{
  "num_hidden_layers": 16,
  "hidden_size": 256,
  "num_attention_heads": 2,
  "num_key_value_heads": 2,
  "head_dim": 128,
  "intermediate_size": 1024,
  "vocab_size": 1011,
  "hidden_act": "tanh_gelu",
  "norm": "layernorm",
  "norm_place": "pre",
  "norm_eps": 1e-05,
  "positions": "learned",
  "qk_norm": false,
  "attn_scale": 0.0884,
  "bias": "all",
  "tie_word_embeddings": true,
  "parallel_block": false,
  "init": "normal",
  "init_std_qkv": 0.0146,
  "init_std_o": 0.00259,
  "init_std_up": 0.0146,
  "init_std_down": 0.00259,
  "optimizer": "soap_variant",
  "learning_rate": 0.00388,
  "beta1": 0.95,
  "beta2": 0.99,
  "weight_decay": 0.15,
  "lr_head": 0.00593,
  "warmup_steps": 200,
  "schedule": "wsd",
  "decay_fraction": 0.865,
  "decay_shape": "linear",
  "final_lr_fraction": 0.05,
  "batch_tokens": 65536,
  "max_seq_len": 256,
  "doc_mask": false,
  "train_tokens": 231900000,
  "max_steps": 3539,
  "dataset": "wikipedia_en"
}
Each number is 500 + 25 x the weight over its row's rms, rounded and kept within 0 to 999. Layers, rows and columns count from 0. Numbers have three digits each. The size before them is the row's rms in percent of the matrix's.

# up: layer 9 MLP up, 1024x256, rms 0.0893, rows 887-986, columns 192-255
# down: layer 9 MLP down (transposed), 1024x256, rms 0.0868, rows 887-986, columns 192-255
up887 093:517529545525502470573509498497504504490534486504540510469445529498558498516499477463501474525507508488501495534501507566476496527474472474512470534535445513513519454503485450545542486521491481
down887 095:488554486474509506480541508504504472483491521527495516538516523553514503528520533558505494457495528462526550506494502507551509481512564506487513512502522487493456489485448521502466498479476485
up888 110:479453533491502458454486524504457475515499499519480522522508493510497511471481457473505473457529509489486515492512520463497493462531500502464487445494459499523527504537491545484514536515509520
down888 104:529492514515520468443468474530517507482479543511518513475484485499476440510499487503452513497499487464471483475520462511478495509504505494506498452499488522540481477511530545503471499508510518
up889 100:490516487518521455470533498520510485483525479528512512490496520469482554472532485474523530535528516479496518485479514478514554538523478484521520473479479513518502509489510530488520507534516510
down889 101:475506490533530490487511513544544490513490547504454536508425484508498426499500538499459500505472493496466545503542504482502509502479481519475508508523496531515467526558513476529528472495505527
up890 104:506482477505488537510458523507467491482484489496522483483508511485504494525509537488462490546501460528507525506486516503463441507515489552506474558444476543483501518525504477511498469495508557
down890 093:466535536467532520521489502514538476520552488494491477507467496543494485525467485459504511476495513543550511478478439488524475490461525479498503481478519505520472512501480496448513498504513505
up891 098:507504519499486493436543479521520467451475514509474510498504548518518487476500521476445508490464476496533487448540524513501480498506543525535467475520495456481500466487539469498505471500500457
down891 095:505510485490501511471472558487507512502464508484485478521511501496481475467539499495480491465505461532521512488461459536513562506475536461478511484574499502497502495488502512492519520517553479
up892 103:482510528518449451490476517466486527517484505464479501537486529482470478520537479468485495508486462499458512514511498546508526536482505511521478515485469455534483532483521513497497541477495499
down892 115:476489497548529485546490502491518491486502442496548480512506511470529527504528517513471511502491537532510516512481475474497537479503534516516480537493530540497432473530509477414551531478510505
up893 095:498492484513478516526532489476488471485493485498466497469501499465513460529469475479536483572503431507509504538532493467497447483553528469516475509517529487509498484492525514485492470475527484
down893 101:496514536459500489524509438488472545496458469454476454508471477499482473496487522509517499491447471530467514519479463476466515471476530503505537538534507551548502498512482466459464522527467541
up894 095:492507494475506520516511505485514507517493513538499494571520487464481491495534505515519498486468496526480503507482513524518518535468508507525508453483497538521538495455482510502461506504517483
down894 102:547504514458480513511504501519490499444526480498515482506451462513512515520520477521478473505505480499533505493519460551490553503539533489523460574483526498493445510512557519468494514494502502
up895 098:493484494506447501527467519457531530532520509512512517526494471521505567510478491480458530468523489526527481486543496488488473484486503495495504460540489492424514493539454493464439512500466483
down895 096:510500465512479493498464482522478488504526480555498480497546509474489474467528503522477541478463522533490504470486462533516479508519496524480515480514510490502487503455535512511512507551523500
up896 101:517469440503503482557510468461495500493472508474552497495571489465490506485532513512481502553532520530529464490538485512463553455532555535497471505500498456506506471496514504520484504497505513
down896 102:522529468502487491525499510466506507474461493455529524506525516470475482485492512488498514505476499469509521494491518526488516502477543541536543533514465505494439472503443528524491459517481492
up897 103:497531513508487467499487503494468477505476466499534445538483502526456465546521526510467520517500508474473487473471482483493505529497510498502494526522500448510505468532453520508502530494490489
down897 101:479484492487528524503504506524525465487498506543473530477549492511517443525464504471498515440461491529490513529493509470519522514476482482474483458534501522475552518488523462502508486488521487
up898 096:492481504488461539478510484484500530518496511511467532466546539510514478518502524487500508474508476520519469531529485452507501482441518527493464493512533510478520527516534460483478441505504524
down898 097:482559542519488510455528495483527501543518503492526490497503465485485519502521517469543462490477526504518500512580499528496512467441494527552492537503531488456532502478494429490505512497491494
up899 094:509501517504546493539510497504468493525459495520504510523518536486495493514510530494469465492540510481511500523523536488464561494482490516497507517477502511505490459484485496462503478501507522
down899 098:508466565493497493496463501506483515526470475520515499469480493507537522527531465465486486527513557481520511513483511501472488472509512504514503466509496474470505510493529522491519514541504515
up900 102:482506496501481491453488528466492506504499488490514513525527495510497525482520518486509494478483495437474473476502495521509496506496496483526470477507465498524499476489527486514477509492505494
down900 099:497493506516476456526509491505492509470473489448505446496532500475548500481463551531566512477513515523560509523486488537452512530498481488442478528504473477539535496516459517499495498497529503
up901 098:478495455493493440465498488500489477528509508502539550488493472483519467512504505489519480524498482516539529514488544531518494514507478534532531507475515528514494464540486454503497497481523498
down901 101:515509530479493516533480497530499470497485447500463535491517501498545490509529507518486499534484520522514437458509469477478490447424472506481482531541501515481493514485519531498482501439517517
up902 083:525512484484495462473519496514481478511497541506500487482487501529478463543512542469477502490475463510499500485464506481496510514502496522522491476473507530483489534495476495464489532463511500
down902 093:520541466493512496522541478479449521475483465522525537509495529488541490499509510451473479479487499509523472498544495475462475493522480469497495528522543452479516529498482512492530493502486495
up903 105:493488491548553500487488499483525511530514477490504511501450528490461477487510478493546481528510507526473483498454513503543482498528443564474502475490524508457497501498494518496537460527499493
down903 105:475502500521465542493537476479498489517553569577512468485568511531520494438536540503509499496494486472521533507491493468501494516514484451475509451485538523493539446492556504513510468523486484
up904 097:522491481489510506496536488485506519481493495465491535506491532511453564477504523459546521528469499451527557525506500518496491494523527500493538511489526496501479500491510540491506503553499541
down904 100:518503493517535481486501529492536508540488513503507478478464535451508517552513488489503476523500497527513523484512467471510485512524501486474494496530489483519496482483499508491504472498493512
up905 105:512465505518501525490463505455473449481482480526520522469463521466469526479509472470493518501524476500506446551502515472488508525499504491517444522502528502513460517469490524544520507497496524
down905 099:456502525513523515503482503471480463510489540531541498483512488507476524493463504566492498506489518518498518516479468491500491527520503467489482483503494540462486480487506500505456516507486503
up906 101:520474526506538460482506520504505492483484484514491512496495531517473534512511518505486510519485525512487486496451435474555512488465509548484523489456510499502480479566463552522529478499488462
down906 100:484552530499489479502483511477509523523512488551488498483509482482521518521498481522472548531508491470490492483538496481503483487521450515468505505510535482529496521490528488449479495497513500
up907 097:524496494531467541537484506523500515497528463490490513521455520486523516481508474511523481515474502533488502522528526505500542489507500509515501471513533497505467539497541480449505482526497485
down907 099:519510512498471510497498474483500541497537489482533478495504500512497492507535474508507489536491500524481507557502472450479495494500481545473555512486525464521457529494516519535527500497469546
up908 100:526545479495494521482503457477511477484524473455500474545496465478483503532498520476531519491527494538488456463498541510467489521490541496451472515481482478510531495459489491515463465522503463
down908 101:512522493524484456509502539534446506480472489543535462478521575523513452492457523517529541493505548475519510527488486527504502494481483507535485516493500512480504538452506508501501461500507472
up909 106:513518559523460509510531547464494532507504475467528473532504504478522494513465518490489478535477509491497533480514496498496487497492522501473495498524504543481466490457441511448491528474478496
down909 099:507476480502504511495504485484507471487521529529505511482454489467490477463460527499501531498490494531467526503500501528514533569526514479513554481514535509476495532510529528494507457488504547
up910 089:518509470551490544511519480455506489527442526501514505484512517517524502518538502517495499476521465506478464484488522488520508510481505521494493538504527532505514480530486484497475491473516501
down910 093:504480528485513508537499486521463475507516491534528535488497518509478534536471438488569510493505507477488437489512494536490488517488486500458513475521479512486457529502515512488488485502481523
up911 121:534509515513525482487470456447467484463471500505500545478509501501483524505480493460478496518501510499525481492485505498521501520519475524557477509504498480517436543452497542498507505521515486
down911 122:546501510532507516480526524496505469487475510469481491483497503495456515488456504475525546473525494533543520499478484547467495505515464541503507490479482494508468515487480496525477494524480498
up912 105:493534506496504508473487488453497476462436476468516527512538484445530457489486469424492530478437539466542460472514481514521498540502470507517492494494476514507485556476500470462481463529516516
down912 102:476497529475518484549494475509513498471474532508555502522478504535502560507525511456501479468469512500498463506552485483498556496508484474503506538493519488507534457505538506518512464495488461
up913 089:528488521493534488530447478500493516504495481462515455516453514484468536481530464474508502521463488521490500492481527472507520501549512464543502544487529471482488549445527537479515483502502507
down913 093:458513493526530501514436530490498504473534528515498471511503501489518463507478444495494515448470558504481489478483514445460463525437496482494481432523515488509513491510504503497459498495503553
up914 099:486537541442519477504473489496480506472486479511488471480525548487482491492522476477552503472502501495514519487489478467446531495506469521498487493523523515491491514494463462550518460484496499
down914 098:541543505476448448490508491478497500472521541534517490522497521507493506497498500489505421466492525503523513512520510487519518509508516485485474458500491506482525484508524475520470539532526535
up915 105:443487453495515461501481517504539460531466520510491519461490492467467494539493513467468561468537483520477506511469520509524490522505502525487476486516485483498507495557515475497543529482524461
down915 101:493500470473524472511498514496507491526507518478488526522490516508479542508503453533451496478496460488517508552465454486442488526499502519457492529544499501492496498486498462481515497472518516
up916 094:496480525550471508468520506508482510489506470505505521451471469532532469542537505522501507529486528498533507524513508474502521472494510492486516481513521529517481486492512509475539478481476478
down916 104:517492521497491482505471511503534470493478509480487511504495467483529528514452486512489526475484530483469502526498468486457463520515497521497516497504485552514476495498463523509507538517498483
up917 100:482481493485479530489513504488487499470497539472503500478476496477526486518527515501473515511478507531487484493468467489453499488488477489484514479521485518488473503494474521484457534506496509
down917 096:505520477562480455505555466510475462510503534505500496499508513465471527530493495504464512545523483501489485523489517446490515500511450510514528547486530514539509482509476496547525516548482494
up918 098:486480483466492487530502508469470463504514464531524505478478459467532518483534480514508485510481491488526497494481521476446476490472516484530526560489537456483547484517469531511499498512453524
down918 100:466539502523505534493524492500483453463503486483536475498511511462483483499476530505506507546522501509452493515482486521481514481520475477485473497503511503500541511433521537490486542514474536
up919 100:512516467484550496492509540493440501478495487535478564542514503482489496499538504507491482507515501489542456520503508477491495476511506536525517483499453498455512472517485517488522493525523483
down919 095:555514483502449477495482504476461510486479471514528465510534554533487557531553489524540508502478542477477504508515520495522535532470499509507495538510511509521439496483500479482509536503496507
up920 104:524481497527500502494467509448528500439509517500458448507511543475532470481519517506496509508511495516485517516500477500488504514514480525488461536512501509488479483479496524517512499512527516
down920 105:447466446513498515515495482469482530502507512501517508472501468540495461501472503494487480478529551462493480509504538486478515486539485507546526493510486513540484529465468528508485505493496492
up921 100:500463491492486479505522508492531486506512525481461495443496471529486499469515528480487506522464500522548470498473474507484543521503518497513496479468543472473530481465496541531507501515482492
down921 103:515483545514489553523471485532497452512521515517485503477521487501547508494497516467470507485453498518508497505485474455502497525460527452502494502458505505521486517484493473468493456492471506
up922 104:504500524514480442464482534441510523517500497516499530498518543489486490495507521500535501523491512500495481559533450509469486513537523514472514501496500509501452492461511477472538511517463488
down922 104:526514486515532479530500529530495456495536509505464461517482466526507489509506527539523514528537494481529511508529484480521533530512471519483499489488523526487518496505504506453528467517502533
up923 110:523471482521471503497492501472471474498518480515532468525523529513473517540510500501530503509537500486517515511538510505504485494459532505557496506481542503486483496483490470533487509469524466
down923 109:526471497509471495468552498499470503525510518523550436548519453535505482501535471501518529501491542473503524482524537506497528503522521447508501502471489511546506489462512458481476496475490510
up924 097:507524516500516509526525484443517426493481483510509540554505527500547524526507495493471538518524502457503506498530468530457494553479503517485478486499524485501509453519475481501561530514516482
down924 097:544503513473517486546485487498455487471494474451496500520489512497530524482505496487479426512514508501438503499493509422538517482503491502502491513507503493484534491499542460492499472501517527
up925 090:520542482499481484525502479468550485480543509522498486509460494498481476522541497469522516526485490498483492457438486501503484537510529529515497514499494472480524507507511463476474544478483456
down925 092:471476569492485538488489491492509502502475488489500541450527492491505500489511504530461516493491559488547498448485505454514517506506490465475502522544507504512489505522505483513525550503450491
up926 106:495484472515499453486504519460482481471507529516457506477504548491479459491488491438500542470525514533464497466498538490510516525498473507520488515478495493502445533537476520456511499505532466
down926 102:490493502493433500495492500502537520491460469471497502492490494537505511456486494530501511456512479468532502501460522495503469505490536501500496541498484503530476469476546473530447490481527537
up927 098:475501475457507516499497482487520492527507527470509547495486510449507501479474501532503478535514525525471486541495509505468517508484527542536456496505523450484532512511495512480481540485489489
down927 107:491524471503472480539512492537479488519515501474477486465501505446508501467515521520532481493509528456461445494500461468492509506500509472516519488503486478486530510513519520512516472510490522
up928 097:552499519498472524480479517491481474435497484450488445493468520510494520503440480510486512479486486545497489470514524479523511509516528519504472496550470542546523501510495479465546450536472477
down928 102:497495436479483480512508462506515468509505481499466446520456481522511525518498488496475524530513539495481528524524496478530480487511478527487448496495527514513469503544483492487479470509519457
up929 093:503464518492513505516462499518538520489479463450506483463484498521450528490522529486510513511525466497474512522491513479474497472468492494486486489477487524512499483521507502511504500459496489
down929 092:528489500494473516466479475530520537509502537523491511475506482503503504527539466460536511489513525521461484481506486425482519492519489518481514508546544487511524492470503483487509518504524493
up930 102:539505532471474485544509512467477515518474451524505493500558492473504545488550516535487508549529506507499465523458482466498498491508488449508517496497503537557514520512467506476458480485514485
down930 099:495503481496476547503502523474487463474571513489503512535473549471480487521508546528506489482489522503448534500533480515476479476454485454535503519505469484511495495503475510531503491504500522
up931 100:496489460468492517507439501477494491486468476535479494488500533488512528483526473484498486531505450505534501505531503476486537516505559445494495536461487535508562548480461520500489456536490519
down931 101:492496486537515459480509473521461465553520525505458454496469511496493508516535525509506501433468555478514498511507516464525489513500517505492502492469501492527502457465490471510493472503470534
up932 104:515529463483491465490481527502494469534453530540537502528501511489524480542465472484500549503442502491495486476488501484448470493503460541552504528487493472534482500509526514499502537537471502
down932 102:517480488512516495513537493542481468504530506505454459499491522479507512458500518530484513507504508432552515515476464518487533540506465510489472474488483525506501515466438467522518467517507523
up933 098:469477527484547537459485506454467501494506477461465507501523515434443541471508482510553463477459511481499473561493474589516451482520502558460530507461540536540510463493506521516473513492561548
down933 097:525464503461512534508487536496547456490523502508512468463492544497483504477487510472492470502510487477445506538461478517476474532476496493517447472516440491498504504475540461499510485564515479
up934 101:527507503488529453530439507524474455489497460494520485500523504489461525500477474513550527465497525508478508458496471507478554514537464527506510489474446507485471506496500470475479499496538484
down934 107:501531492512522447497501504490541523449503476423504526482498498522509565499487490495511566473488484489476483460496525516499471506475538514503519509515545462557519487505529489531505487478509474
up935 104:506468470541472520521526485480540468484464507518496526498469498527535490521460482478499500514543498521505486490511501534486476501515482517493465521503502473495463484509504530493517479507509519
down935 098:437491520464505483491556543482533530495542526512491511514527466535499532527484481529516453487504519518503492474478501515499511502482527521482518508524499481496483501480497528534458531484514483
up936 101:439498536493546492541454506488477508485496505521472499517507522471527511509480539505461458464532469508453505485449481454460456514535464515459522456540505532472531531494451499487542463454502533
down936 094:508534473457462473494565530519524509463471526530512480529518495546456522486490521457492489522470522477508479546510501536509502512479486515511487517509494477514483495496498522482462489501528455
up937 093:524490473547508488493480541479531512497511507535441478508498492473545527528495478552482507536490482455475508532502521515491493533471531518517535485503497503501525473527503460538532503475521475
down937 097:488508504442510488424494500507446487524460470496537534480500500526491449524516456486537534512527526468519512471509500564517520468505504524559469485536469532508512490488534496523502478436501482
up938 096:493524508534496452472494483480506496526505454542524508458503480503523509487505488499466504502460516556483526515445483528489502475476486522527476512462516492517420438516542543487506423510475482
down938 095:457471481519495498513529494506481489477424485487479523548544510501522459473484475519510545502532516514516524501508504537502497465535484507458460519513499498478563519495537504489503547491535471
up939 102:480475500513528503499554521502529482489489496545513499527520530466518534520475516487510494504465478512528518485501506526532464500520512530494495459450455462526516491504466485478496490486496487
down939 090:495515485476492482549413444507487509511481497469501511522453515482489497511531498515517481475509521499489473510471468493480504506499483494470502502535512466482519496477519550526518513470508490
up940 096:470509468503563518528450505549511513496494484505504472492439487475433478507482482518493506472477482502481494512496512526490477552493487502525531482540469481496498485555506500481488524489491465
down940 093:518483546515502465499542495478532442489542512513460463522512485521523526536487463500503527476464510499482508511502483486498524449493479516480441508492476508516529488477482512525485528503560517
up941 094:512473459471528480488473540505485478454488484499541492508516522524521465506588460491476472465491503519518423464494508508448516501502451510474466511522495501537491557489475495482471524486461518
down941 096:494481510474483466506455483493528484467499505493484503504438512478490510516455500505507512509524524507528473505519511509488549490503501535490512492476528484502478500480461464522481476438510497
up942 100:536550547541501484538490509497485512445477487503541491467455539520523487532512509551513490515464482525533521498514483498521526525487480507521512496540535484514483482512471470476510453551433506
down942 099:480473471501501468512485507512490495523471552487528475508495489485475540500522537474498563491555452487503494525556506487496518484516461482548540481511516522481458483528504501470499478509511510
up943 101:484506512494533483497495484552475484490459487568496471493515491522504529494508529538478523470493529486496523475474481485486511477521486462517481483500545492481508496514522502506531473485488512
down943 104:509453505521499485470523512455494543512502504498481490465468471463520564495528509498507482537479513525498481481488561504515536499499470484517555487447502480514491496478517539490485506502481508
up944 108:461475495558503513517522470449532503522468473477531484459476526516474479521478501499515482557462506536477528472529518467491521508492486483504499527444528480508544496554507517479514499529514479
down944 105:484490501527487522511495519461517529498549544516485545484451534467492492515499508518494491484505467537470513483484486486498483488493494496469504541520493513499527508498530492527497522464461526
up945 098:474465479481481496480516472468523490473536489458528488520520454494519514422494508484544458519516474534538490529531518529489507486518530515465471520481494498458526493531496534481533468508462562
down945 101:502493524503474528488497481529503494503478494482534469504503492547469474547484507519475491482461501494510510455478508461495486539479501531482519519541515550556493488491475517484502498478518471
up946 088:486482516526516566506485488529484511480452470513497543503509517477505538547429483532502517455468522516512473492493517473488479491500526477483511485499494504436536509495456476547500477506570481
down946 095:466494495527512501503520494506480471544450480490474526482544494496475489443532473478501491464481470502509510521500514497492515513523463454514496462478482534457486479487532503453518483477479455
up947 103:492470505514505509499497521538523507500537530507492441490466490494503507475506514487456511499484515501452536489516501511460494490504519529504499480518503498529487519501531501446510543513501519
down947 107:498516551499470545454493468475537482496472457497501497467483492513550515484526512477496507459547505508509522477488501507515523523462483505491544499490448515516508528518528484521547514497488480
up948 103:519468529507487495477498499513542480500480527512500531469508560482504541498478486528484489500516534515520522482500475509476463463557501492512479499481513519513482507526508516470523527485494505
down948 101:450442487519515470508476521518484525528514556516519540498487522497470490506480503484509465547480510478500510474473531497504459524490471538534526508471518487465459477499513519498496529501508476
up949 109:562520516479439525523516490507468527486507513526467459525517520539522493497517493477514519513491484517489528489472541494517524481500508484515519484532493533504512540496497472535516451484522516
down949 105:550481465468504459544547512461519563501514512508464512538475482514511490496515529533460515513478515532489499508483513525489491489505528527486527497497483497461462489440530453506505518440454480
up950 088:480481478472501497550486476476491523477538518484510475451442523506467526476462493507488472485501517505495504423504450473483458534531470491504488487498497451479552518507528497505484478509528499
down950 094:505541521552503506506517482512518495505497477520542485462495494550491480511505446531507488481492514465484507476508495518492498529486486511491511491459502477489563500444498514525455530513460494
up951 101:520558497507507482480521504470501498574528485466502464497458541524527462484505508475499517526554497495472523507499494518548479492443528520508486496477469471493477490495486499517451529443533493
down951 093:515471466486520500511529477511487483447529539519501500493508524476516489578501502545514468506475463540495479471477476459480545531477490547535485490473469498518527498500488554541504494501503480
up952 093:492480499559449543556454439483508499520464510489511504517496490526473565487511513480522485502486455493544463504524512509486460459506495454463468487505504535465530497520480481475525481500490498
down952 096:478497483466527505530520510495491521485479496516492523507479541491469518490486517534472518482531547514532513477507520495496518486468507455479513516524526456501434503517536483528516515551546524
up953 097:526498502547487497511519479513474478513467479499470515497496495523510500489535502502441516472492520504472452495507543520481526488483473495500526492503513480490490561475475498490511427538540503
down953 097:516554503499497506463498519542551505510538548488505518510482495500496498493476488526514505533484537473522524491463487489538508518523524501518484466521481501476477433486509554499525534485468485
up954 102:517523463490512446508534524449490513495517529513502517489460489548517528476466489480511500527497481495491520537540506523477478472499492519449537505515492484480528501496478481463504471495472473
down954 107:443495516455506572472485462524482516503509519504508525486469483456509478482502510576468491525507518521508507516489482466497488514499501472514489502482477501479501504476520495504530483449485529
up955 105:512510447479502473530526504485512478449502529514513511519435482485532506507487520489503496488485493525523488517519509521522504496494483502490501507463487489493552487499501486500574519460519500
down955 099:502497495513466506525462483501507519479499501526490472532470508515509447495537468452508485486497503468478524531508484509548464491506520504453477502499511500487478469510503489505504527480462491
up956 096:485445545491481487488483547479495495533498481531503478512491525470500496471482521514502511467503510533476488518518517511503535461497493521502512473491485497505502550510512471510468508518480518
down956 095:503498531518450498476491534471500496493515545517507495509501500501549448473489509504491530477484501493510517513510496477507509538515486471496516530478530507510452529460505486506454517496517486
up957 092:504501510498484500460513552489523527523485496454472505467487555451563483478483474534517490478516522470519461498454503529491531514517477494490534535491478475478515478475493522545490526535498497
down957 100:516453494502522474521494513496528524551476512456489510478483515486520486528507519512516481537519474495517517476537551536497527477500492536492467550505482503494513474556510518468513461560537523
up958 087:493524540496549474501478462502531524547506513479496489493533484508478513498462490489468492504520500477505504568509527515439495481500484476509461533524460495500540494527484529449436487475490470
down958 094:479466541522475495505496473531500493524474517520501541470521519502522528543464529487511507504499505508462490481514508457488519477504479501501486457530530508527487470520504489463453499525453463
up959 104:517542532515477505457506503492455508499446489454485541529450527515507491500471509510502522480538510532495524460536483527495492507495474523495500529472507457479484512451542481463522565508508486
down959 102:478526484459456464557498489501522528466528493498519492485517507449499561510485490475520497564501504480490500489501512487511487513535503480543499523445502483461496512537485537474545503504533511
up960 108:496487490482474495488459462523501493427473490542513469491484518483477493498486476509466444486524461497513520500524500508500504495498503535486480493483483491531480522524523471496507490504528463
down960 109:538490514500484495498482504534506466502536496523520489494499507503511499485498530492501464541488481535526498498462498458494476481472474474519531491536478479505503550467511476472436501501499525
up961 103:508455521512528468501487531432488493502456536481482540547450500510536537510495524490490489494523479484477524518468520505504477506495456519496475517481502492521480532444509499498509509492471468
down961 098:504502510481514512451503539518494503500496521511508464509521525500504503502461496502520495510514505465519452529507490461493459512524474535546517524545451473500530479510506486479484502543540524
up962 099:490490490500484503487510504541493486500473489505516511486495474454473497507528493471499516472454493444485523551506505491474546476533497536482498453454526496536463516493513488515516487542484518
down962 098:461458493494499491495506468482451507503471484494500506515476501494498541466474488507536465499522490554515491495480453490484480495484519498495470499499509513465465535460505525535524484489533491
up963 095:535543477500534452520454533472477520515497482483541521482513493473555502514513524456506468504518493482492472489483528500487496507494463544549482515510501488518476538475469495517501479516463501
down963 094:468469501517485527495507441534500510521491481523495497482481510496493469500490447510532521531511499504538502525524447526470520476469527450522442474503477561478496489525503504490471477460547481
up964 098:515551491490533509475492508520486492495462470517508529478511518468492505479517522480520489500510508506530468442442493501528498523462503504468512518520525471494481534498542513479498504532564494
down964 102:525560534566507484539489545529527542532475528473526501458492506476477482496556446475545516487486499537511493449474500507494493501462469472507489492518504509468497501484500498476530513486523453
up965 095:513540482486504481520453498455481500533501480492466452488510508500498542503489499500484486478550476528506486535496532497465495498477519477481442506510536500514477556459463487472514490517552462
down965 099:494504466468501502524532525494525473537487470518518516473490535503482508529502495537485510480534486495523541515522479540523496515505507495468533513468462486466530554536538486455539469547439487
up966 101:526534476525479537508494504498502523503501455441455518443511519490518517539531519511496470483511506524456522502479466503502507494535494481524494467476506510483514510496476503502500504462541469
down966 104:469536514518506511478508520490509480544500532473514466484477496482482459518537498501484544490547515485520521529516507507521492510484487512496497468471472504517497492486492463546503522498507498
up967 097:494494488550496534520496511462493527484468478506530552513486497526516500483515495489488445509488469488506519446510492514460522483477545491543480492477520499493491473430470462523467519449496517
down967 097:446519531505469480537521481509524527487492502474491482519527481505495500476521476532481517521488531492466492501460508496502507533481483479532452480480542421507452469500510529487493467506511519
up968 106:534520534535454525516496501466496510492545516514470510494493453468489444465487494479525499509517453482506480528518474518532498520496522494491466467472502514522499542492490477518510525543485511
down968 109:574472512515465477503503482486561484496487506490469474532497485499520511520465476484505508474531500496507462491458475487520504515466488442480493490556496524501533485469475486446504514500499493
up969 098:553499524506482516503498545477474464547518475484522472515518507532529520522530477511473485487509437525513482483518504466479493504495567491498498516504489474533498512465512476472515528460537496
down969 094:482522512485557514510506489462496438470495559534418525473509465477485503486449534499509516519559518533522521500488504519473479487524464515500498504516520488532504504523488478515482503553476525
up970 098:482503510498563459442529458495500484513535476504519541490460510485497463515500526485499493504496473514540526507480547493469522468508516468499483516504503463488472503469507505502515468488533485
down970 102:524502516512462446445544479519523511526509475482500481478499499525492483515505470525497532464544502500515531510498555517497490504502499513497522562498526501516484476500488513518512499508471512
up971 096:472503523505492555499521557520526537528465509507532524485514530498521514499482508438471481496519471466480447533479484523544525451520475524510477485486490518476476502575509471502536502495500478
down971 098:506502444467533525510532517533522498492502519524559550486521486497535503506519480501531527482468493524515493518521498505458482502496489504513527511502498528500491480536485495480517479504497500
up972 103:502490482484533499544513461516480471488501496520489532492454517458506472487464492471472505528540481526480515467479487484528518523460506538535494540508515467531509512521509483518501531485478494
down972 105:478530527518527514523455514539479521500499493493508491501493503462529473496487570521510472520463509497489539428494494473487488499459467505495467490507505517460504508544462501531525491535456516
up973 104:500492487495510496485476479528463502484487472455480510448449518510490498470527514466495484514476455505535510521541474498492525473480476507532510521502541523481526540489469508495536498477509449
down973 108:498546495545473495480474490525449489529489440451483553531494544553524465513506531527492523473514472496497493495527500457497502477499497445487486482462490461485475527480478521485445509456500445
up974 095:453502494477489487498451536451532546465463538518542484489494511483513546533482487506529516480492488497498521480562460492501489460520500484459495533469494461478482494491495508521486502476488485
down974 101:507526445490501482494468516455489467516505496508526478566535516506483521454494577475479507539491438494517493510499537475498446505493496474513509486447496508481487538498525522488479500481500506
up975 095:519469518496497477527466481484523485483516490500497507502530525499549520484495542467498458528521506475483508492455533511458497520543504484509500477506510491518527483495507447569496502496497479
down975 103:451503483502509516565554490463463535496482470469484498475499490469465541524500458506521458490503533530502487482512496462509478544506526489496505489513542512505518476493492491526487585454510518
up976 090:478527516544486477476485505513477479475482521541476530464448532523510495476486489476475487492438530497472544505492502547524475562516497480494520518501522477501558483481505456478483534524498511
down976 096:486488501465491498525503480512496517500507514458518520514543481475480524473509508518526493490518476473498475479477520461530465524456479507496457523510487492454457531514470493545516518490498471
up977 106:480473548493485499477474519502497504491528487456495535494456514495481482490512519526535482494485531466494523477522474491490477468518533518515487508534516493523524432490517559495470525483500468
down977 102:491517491501471496489543505494504516548482518468519501505506508481478484545527541542513490503475512510519523506489541464531468545486467503512477504494478516512479461497476495494457540550439496
up978 090:494495494543485503508484441519510508493461471531464508510510494494531548563477486465500515528497460482502508449478545514562526529473484518504527472519515512487440512509475485536514514508485530
down978 096:507498506516523462461515501524490464496475425536469451483566468486470490517496474504482453489480491475520520489480486461468508532541465463521505535492581510511530506496470476495516533514522494
up979 086:551513565478489501536489496478521504508532499488471446510524508512455497533562512508491534546492455479556459495494529505490526464537504465506481521503529522528506548487526471485539485489491526
down979 086:465457485473496493475494489532441491534469490490512499509494501515506474482482524526498435506535566528477453477534482495501519526490506520504483469486500485499530461471541498509490524573491480
up980 098:446522513517492489471526500550487511489461481499514499495514491478517516496537450492512496503497546446526477529521506545509506524526510546566483505491501492515496509543490485512525561505534493
down980 101:544509509485533484494463493507530501532529472474459494534479487530508488505503457521533494510470471504504536505526546522488503490524507491432514509499483513456507506535493564511495506525480516
up981 097:506495514545494435504550498508457525476506515481476526478521527501494508488499512504513540508465473536526516504518490481521476511484513506493500528486529541479530500501509464499499496510499484
down981 099:478488498524483492497524521485477464537489557460509487499520480497516464541541530503533461472517478507466478474511487472510522526537521513492522473536508504520492496519489505547511486499508499
up982 098:475485458509528533496511544520479490469482477508473517464481503446523523499488486524443497529483479525506464480509535488509470508530513525520489530527479524492514516519519467455509472489500517
down982 099:522497510506479474526506499472511514518489526473465473520524487546473494525566456455500469510511472470501531540500497527500550473471458521506475501499545481515478558499559550506490481516468489
up983 106:537494507513496498482494540511523503489507537493469497523528535507465525517516532513513512508498537508536487537477480560497500481494473490525500527498513525475537520484482477487494444503458519
down983 095:527493488508467503475523529429446489525481491502503533523533499472527502499509497481503511514490504510524484532518555472523492515487497530481532501500490510534469506465492495519440497473488535
up984 107:499512541544476486463507508515511480505507526491442514479534485505490524507515478498531487513476472497482481496472519497496450516528494510487501504472464499490534473499459528532506506507544439
down984 114:532516492480491450498484496495451547488486476520511496481530508548509462546492470528523508501521502482505460503494482503468477489484498433490527538538480473513470492495487517563495478528473515
up985 097:521506512483508485514502516468481554504455549515487471482469517474516483467550508494486467499494521527451516490453497514466497487518474518503543529491465471506503476440483545501478513456455515
down985 098:500519483500488548552476523522491494489478536497507487496501458504508496478477471505537541537483488447498441503487514494551486480520526518537509524510484530474513507510456519462523479524500530
up986 100:501459509484511532501475481514511494502526576537480499535486528468517475527530477479493525516493472512511538502492510491516487514525482507490481514499482460495522524549519462450526530523502495
down986 092:541490494482516504495532556522517502536491553487494454470485527490472472550527523534486512500496524523480502472463476487515507536453504514442551542494506504490528452498456467469519481503505505